Weights of a small transformer language model.
Architecture: LayerNorm before each block, learned positions, biases, tied embeddings.
Training: a variant of SOAP for these matrices, 946M tokens, 3609 steps.
Each number is 500 + 25 x the weight over its row's rms, rounded and kept within 0 to 999. Layers, rows and columns count from 0. Numbers have three digits each. The size before them is the row's rms in percent of the matrix's.

# layer 5 attention value, 384x256, rms 0.0359, rows 33-58, columns 0-127
101:502479504513511558552502502480514516528475507490465470495499530477512523509502492547514471482503496482471477468480469476522528479470529465508556530470487511514496469488478487479499501516501511498483527537507469488524518509494479516520494482475471520522508475526492500486497520493494545471545533478495496539487543489525465485528513482481481474514497534476507508510497532462509533533470
107:491507520502511498490517476524522523521486498502493505492511472495467501469512498491484481534480458492511537525515503473522486478532479501524520521530533509487504484526489498481500518498513541479495495483515502493484495496508508512522500530416492519491478491498519514496523456486512492493472495482523528506505500519540516463459486511505483514512456512494490517495533445536507516502531
117:473543500441511504487506517512545511504476501511484525482462528510514474527471553522473473459541483486502512513523485547527503467496493540475526462522503502482499475486462484492495507514489511499523483536510529478452483491531498492518509506497529541526504512499502547517523502565524502563487487552527494495509527491518506508498530504485487521461512464446559449498546482465506474505512
111:496486527460503498443516504513486522564518500537502540478453497490538477502509515487483496490481524516498457469488461499507525519515518497494490458512501484515534515489492481487499502520536507530504471521451542499503497496476503508506474536507503536531480516517461518487478476488502535480539517498534516484476493505494556530509487513476490482502511534531525489532497517496449488473532
114:504472519531509507487493509483488509517548499513491499509513531538496474512497443479478516494465490529477522473506476472502542520526488523476514482510476517523502514508485538526502491483498525541495508493496460442501554541483492476469509458514523515533515453507511496509507503480506504484499496541495468472541524480489513508498506489473545468489461479466466534462489527479524477492493
100:507450512508489464508510472473511484539486484459493482487488520458462538493474465495485503556470521482491460465527523524502499495516530505463480490491518482484509511505477492478504526487517495505511516531511483495531521529470484467498499518537541512447467536507504497520523514508477493497514561491474502509464537527479490488479534550505525440542494502480485539501480566458473484486510
120:524505490493520482491476522466499488429481505512506464483477470515528467447523462546518517547476494484532501545501502472509464520499498543523516474504563515492499497490516526496479510509480532505480502453550531497507509494475547483508496489468481505516516519509516538541493517452494522531529457537471513435521461507504531480464493465495521515499506486509445496492474494489508479555506
118:523490515480509493497498461462492472505499449502475469510473467471511515479445472506449525501524500485515515503470470497459502519494530537460451529500497520482511508527494485447518455481507497498536475484476473533507503500556512511482480438513484497533494474526477526517548502488476504488461491479532498501471484514505496500524525524495503504476462523526474520497483511499512468496503
110:543522502470479468497495468499511481438514510523466479529475495536551456471548506539492494510501481535542524521510505473517467516512530471516493507513536495537490462532472514513495528528472509469480502477507466502486511475514470507488569481495508530486503512483529503492493495519487494526488526472518526541473505520497478487526495484492503547534517476482453492492513502527473456522521
121:490462500499465534488478466509538490509480516477493529557473471484470523494461490476542497501474521515457487505472567525477462544504482494535516447533496509560502504511464500469486473501524507456488546439484480515481522488513480520502481516503531565495524539467472461493487490478510487533533490514468541506475502541508457492542479553487513498544544473511488527487512494482496472510468
106:523523485482533540527479524484478476446485478500503501510516490497476487466504494507547478504557503474510544548486498487505469519540516513465515506517465521528528555554481491529529503502489507520484547535493536499485524522487499481547505429475489508542508518485497517492529501496546497475484512471491543490483500490496500511477522530528522466506434495476511476480515496489497496429531
125:480523477493550475511531451501522532460489509478489497486464493521500489488508455518517504479501495505485559502532481544495522470542469465518515468487456506485517458508495505491505510538479486459458484477495467467485458519497478532522477479460537509501525450507491546468517506509536499486497539523494491500550529494518492487503468512537530478493509492501507484501499525508491483537498
111:440510497501487493491508519519483490495560498463547537506533463512472473514496538482489501515486489506487528511505497488465511480471510478483525550547517487498487479529458491547533564506518536491497475542509489513508486507475542511503507514475467497516526488495496546520547444513488515504509473513501454482502498530488526466498529552501480479519494471437494518486508492471514510507521
104:541468540493496532486438490514516462480518495442474498492508514507524495520519505486483466486523493472539488534503501504513444513507526442500496464496513513528525475516528506470499517537451511501533516473496457469506526473518478533476531524509504520450534498492500490467460516471531498496528457475566524529480511517481471504509477472461510483499463475494505504497463524502499436482491
119:503487514546493489533487552480486507491485462482553520494495522502498528554522538513563495548490491485472530510543502516496476510466503478479483562505534511473469489441523520481524494558534479499455467524477521481479483510491459497509511508475519464511495524507522543447529483500494529510506475528473519483514486476513502526549531514478483507500490477514529537454552502505519536510478
114:512484494501548433457502441477500486541525517521510526521463459503481509534512503503494497549517498478504502490505495499462543489515552513472529472479460500486492488512503487507508481469493518481515506471505488460502505521485493523495542458512485458516516480504503570557523487525524523496514478488516506477501517523466471513529468506467516490518517474476478508485485525499499428432502
105:509494504511543481482501538457506493546498513447496542502485489496536475510498475450501522477521504499483507499505479451535492515494520492515518482485460535531517514505533478490498506468521480499489487480486460522512477514513519511513512509516485495545509482542485521526487455503487505495473549484472482464491441513486469533489485498514521508453504531559478498463476482475489507541503
120:537474520472476509488564548548460460530511507523527534495501503494500513544502488519513472527498497473491464471535524466505478476505490498468539510493539439545506553478492502545479499495478486507502467461482504479463509484516477508490495483512511513488533498514498509486491530485519518499495517516522494489436478477494485502518499508481504520533478461498531507519560566481502497457506
116:470478495466492517510501522481485515527517480545520465529524510488473482480481509502457463492502495502473473558497451494458532462541492498520569474514521491481493438508432493524495471478495490496477524449461472471505495516490533489516481453487486522505540530483540492493508483508495508489525475518528435499539547498537466527492534519488525494476484527504537507478518506508500504541517
110:532491456479487503524475516519490504510473503514510481496495499494489488520496525548482492475509535543533508492483505478502453480495532469500507532509529485475509513479538498492521510510493527503453519499517523482518443482513513455480510478481490480515535464467512487530476522478479491475465536562484499523517516479501490529482458430438512518469554506526526480500506516531497522508545
116:499518511487470501532516476496447468467526499509529521503507494495540479494481454457485508536479462486526526488524502487514536485504495521513424506494502489497474490450476502495503474520471480522517497469471519529513512499522493534477502505524507512505487459529532507456453483473513443533497536510460496502533456529471467514489478445506529497470490514545467552495482541503471455472489
119:524498508523452557452486504469513512500530468522529457495511512541499520524459495471471508473476499529508474475489487487521539449518524514539510506466497499482501528500438478524493500504517534488495523520493496490478496503526537481540498527507437548504547445506493494481511523472552495473456507520520540535489500521523506489472494510508476478496450518456526482512477471535497530454531
100:506494519509480535526468542511523538520469520465527527528470498488505434464457533532510475503508479471502515510504499531538489531463517507512496512498510489451493490469519485489489496528453501533506458518497527510542497472540513511489473537523483550519456476495506514469484510525489495493493508480489461488468519530467526486482502476475452465454536527481481516509518454522511531470531
104:506480469469482508504553528489497510490474515524463556441503499503488491495478545462481499493500506521456503514498488450513539501512471480510546530498447518481486466514470510512522512459467533521486506503498495485491518492524495509510504511486496478456461523494511507514492515538511512530513468493482507511516448514518508464502493491536520488518508518532505496524483479507538477537512
122:477486486511515464505469487499533513560480513475479469467464501544507469529546527511502522454493477532521467523487508487535497495491489502482494500525508513495508509516548519528472529512524507534492512497485533502516506514529523474522503494529517499493500500507507500522505493512479533480499498457509494462487485498529489436527480487510534481567473455487497444500477520538432573503514
113:489482496496510528490471508487550504515470545509533484447490508504471491502469510526530488503469527528497509488533445525528455488511494460498502507552475544514469473580508482517519485460461533504472516518505486533451528536489435457522478487549513480482495516497511482515493490511451500514506471489490509492488493502534527461508521539506457560519496514520498456503487463500502521515451
# layer 5 attention output (transposed), 384x256, rms 0.0445, rows 33-57, columns 0-127
094:475482492505497488501483454509485531448526486488546477480484525527498527529522508486501512499504522455531486517531460524498534530528530524502514475503571503517489542484513490492501500457522466499514517510527490484510520491495469494501483469500470472493503468513508492476440455456525436505500502479520485477516484514521490528452497533523539476542498509507443528496508478531501472496529
098:491477513540460510501512514529495495498522508545526545515513475478503492472513467491500502499516490512472462494548519500423527505533526507516479489524442500481528491481526513583500523448505535502519507566495509489484525512510474472504541500486511477505469440502457488462501530525473504495495485480518503478543526529475545513453524493532521501505506488501510504504537509502477508485526
106:510543480481513518502451510503518544475474497499503532507523491460511511517519517504530513518507514526526492514536510441498496548456525520509489537521495543488515511537526526507492515492506445480509503496482479494519498475512500464503506473508499497531532465457496442475525472537487510520511524454464509502467514484531484470568514496520458516472475505493523543508457510519508507493511
102:449473507494533464537472546510469516501511543499492479481469583504511532522509489515503573508520454463518434496489504501509520558458467511506502491493482518509468476498484511487481471531496538487497523460501481514489473449509518479507509489506484481526475459543481512466524472516449484509472476493460494490499522461496498498526528543502474537513480536472500495503516511516491450530496
107:537517512478499510493501509500502476456540482435487516448485521494506510494515477518506466571519504503504522507508537501480488458516529453503505489523547520499479522480498472494493513502479503507525460467500501536480478496478482509526546507508506509476490485476508498482499496524513578493528475537468522501510518509523496489513493502499499533496552497501544444523455484523519526527480
098:499471479557524487457546504515481486520488477522518495503505472498485500507479563511517508485494483524493499483468460540517486522499444476493538493479526500511526524491476494501501464506446520486515517484520533511492457486511448534473480513471500517543485457485510481484478473478462508493477484531494504505507506457484505473500513497459500554521523470478499501490500490496511526497479
105:493498559479498493488493494531502436551475476515507511473506502496506496516538522520492504448492493497470494476499476511502503454536492494532459517529495432533489510503495545515505490506472485523511468457481498520539462497537492519486484503502495528488464454521530488475519499495501532492541518482516483468522463496504458510465529509508493505462524437517517458484494472514555489559487
107:518490477526490472505493472515491507474521558502469490477530549556527479480496502507512504493484494558498525481497512518522473483495445514481519504477487557445531467488497492510467494536474532487484464472479549453446492495530472515547497539484490462523529498512483475501482519490511481514503476523540482476503510510548497483480529465463527499508500490474515468482525571522526548474526
100:496534579504506499535544476486507499494455472519509505507497455461508498497468521470458506496482505467481473469479480495447507477528496496511472488476503516459500523540486486468533508509508520515481529509475567509530511509502477532535504481491513504497458549482470478467510520544502495501510489484531503558519485533506514500481517485480501491440473510449501462497518545520518503490471
109:448508521513468474553489498501492491526489497495505477496487456478493496514506521490533515486490527504490496500491437518485506496482483518468544543495495514527544504493522521480510522500464501498515487484472504520462493477496448471501527467479508487512471519497475474517534506530561479499457494515512452523486536466521494490496532493519498539513490476503511446517532502512473496499527
094:511472526472479483505505492535513520489478504444522482512530502571461488522494467513466506483471536531448507498508502533489488488486496528512517559475540526470530494487495541498530524511498491496533466497478488450511531485462482501480498554496512503441529497524512502485488490508498503496507513541489527541505487492474483510544548499496520493456544470458522510499534510489541506522518
119:497510520506459490502497503513475493487542470493520503516505493511456507532501481487507500514483519489486522510479517479446510474472528504475456521530533526511482491503460514539465515494551472509516519528459571520508500561508494473509527496559504490534490476497479532510487446463479549456488493497494485509526530516497471497491504520547501460506499508507507503470500526511484510501508
102:509494507452494528456533505512492505516522471502498481500484492462454494524520472473496420496502514466493508512501467502511481475572511505544521531528473493496484521526542550501475509494427441516537508514452477493487530491470521509514518525510486456484541484478474473513466499544509514512469499504450481502524473500461500480498534501523544501457502468483511448509511515482494480460508
100:493507482493485494488549535478478465505493558513502507519516472458482448472444541443495471460522487501509469495445483444449501519531506492500463493531480498514511461461470500548507488504491517473475527519461526477526529513536465477553477462514489537480491490539506460524499496486451471520491467477511508522477534514506487506467489507504486474459480493494446496487532491516478500494449
110:492508471463521526524546512492494495486517485475522539502501484494471533483503472496496434485524548495525506517502513511506519531549515469504516530461515476527511493510539471490483553502487481472488568536519531487481514468460515511530513451513441491519513481514502570534457474493568512493490510530501471513478476525460501484496534478494521544463504522525481482482477474539470485486533
105:509518539482487527481509533518497479463495513486495509474490518452456486522481484483466458521509477468498506527540533489546535472486475506518477507508472519482504461464505486529465481559548540513490531474496548489468549488507472463524471535512516501558477488505480463476508496497494487530455494498458523492484494456483494463494540499512504532478490558505527477501512464546529515492482
099:513449518524517501467514468462471455486522485490530480481491546509460509499483497546514510511521494513492553500545513517497525482515495547467491462470481524508518538512477512522520488511554495485488503508491486521485485530522443459527486510497513509466518475486486515508487524469520487505479504501466483504501533467532464539498534497545481541513490505485483548494535482493522481525528
113:494514450523511504522513560496479519489515483497483518486552490520490494497462482502478528500519501510507472493527437507504538479491497547478473502508478464457497488495505508487528538471472519501498529513462486505489524497553501507529497537525449471482452474481503495517514500556511459456485514502531513523503465472533516483494503521472532487489513503513459508489471458524510508513445
110:517518493501500469513489501520533499503539551472472513504476526475501488521559494505514466496488453454513539495456497490512495533513486513539497495510523488498483536488533492522489506476453489504504449500532447496492498509473506558484536515583514480542494510509536473449514468525479546508481524500499530512468519516487491522500467506516514493507514490477511525489472479557536509474483
101:514483481523508523479520514484555484494498537503494504514487541537505497459524562497464506534489500500495491485496506514471517485480479525510491473515521471495490494517510499528481503512475446516490500489476536562474527449507510531516500505519543483489477494497502487488519508508498463494505498423572518453510497529473513529482489527563461529506472526498470523514474533496508511491462
107:533504508454530475492557524517453498505490509511501484506498517529512521509527496536516512528469507565458524504488540496485509486499504525461514507495479510487476531577502444511515511500523554519502531497462494497489532551546503530523505482552537492502501477522483513520516543467480479546500495532472447492480517542472490501488516465501483516478501494487472506517496528462477548500451
105:523512479519486481527502539477518501573527490464500512522479509476483474498447461522506510522476490429538437472520524544493499502508471534538480507514520504483517471561509496524507476496485470486497511492495483505525544510516498474487534484508475487512476499512487518486476498508515526518491529501478490498496526507488524506507540521484454463563520487491505537495489561510495553505540
094:502516500523507512508485492532497437539501510507534549504484526509513474445502545510522497526527498490470504485494486490518466550458501502492516512474515505522542525535474470483503505499528529509509487505543486468543484499513521497471489497469520543518514454484496485520558516540526429518506448477497466500476522505493486524505503507499469475507497504485531525542503496505540425430502
098:509527465501440496496456455484497502496503514577491574556487508475497516523529498509469525521500512507508513519519515528508466451526486506538495518500547522500479508490466526483508477523496510467513540501533490515532513468489503491527506480459534481530489494517514507497518523524511491498445484520497476510502528513491506527495523538495467462456513494512497487526530465471500474465484
113:506471500514498503517487460479501469467495515528555486510481513512475461454476475513517481474540478444492515517511538544502520540480458526508500536528501561499493492541482521460522497457468473493487508475534556534578532479518467502549513463504461529509538545462516505501472459535512473481499463492516544520512521513491487500486512484513475520512495452523480542477488508482515455514502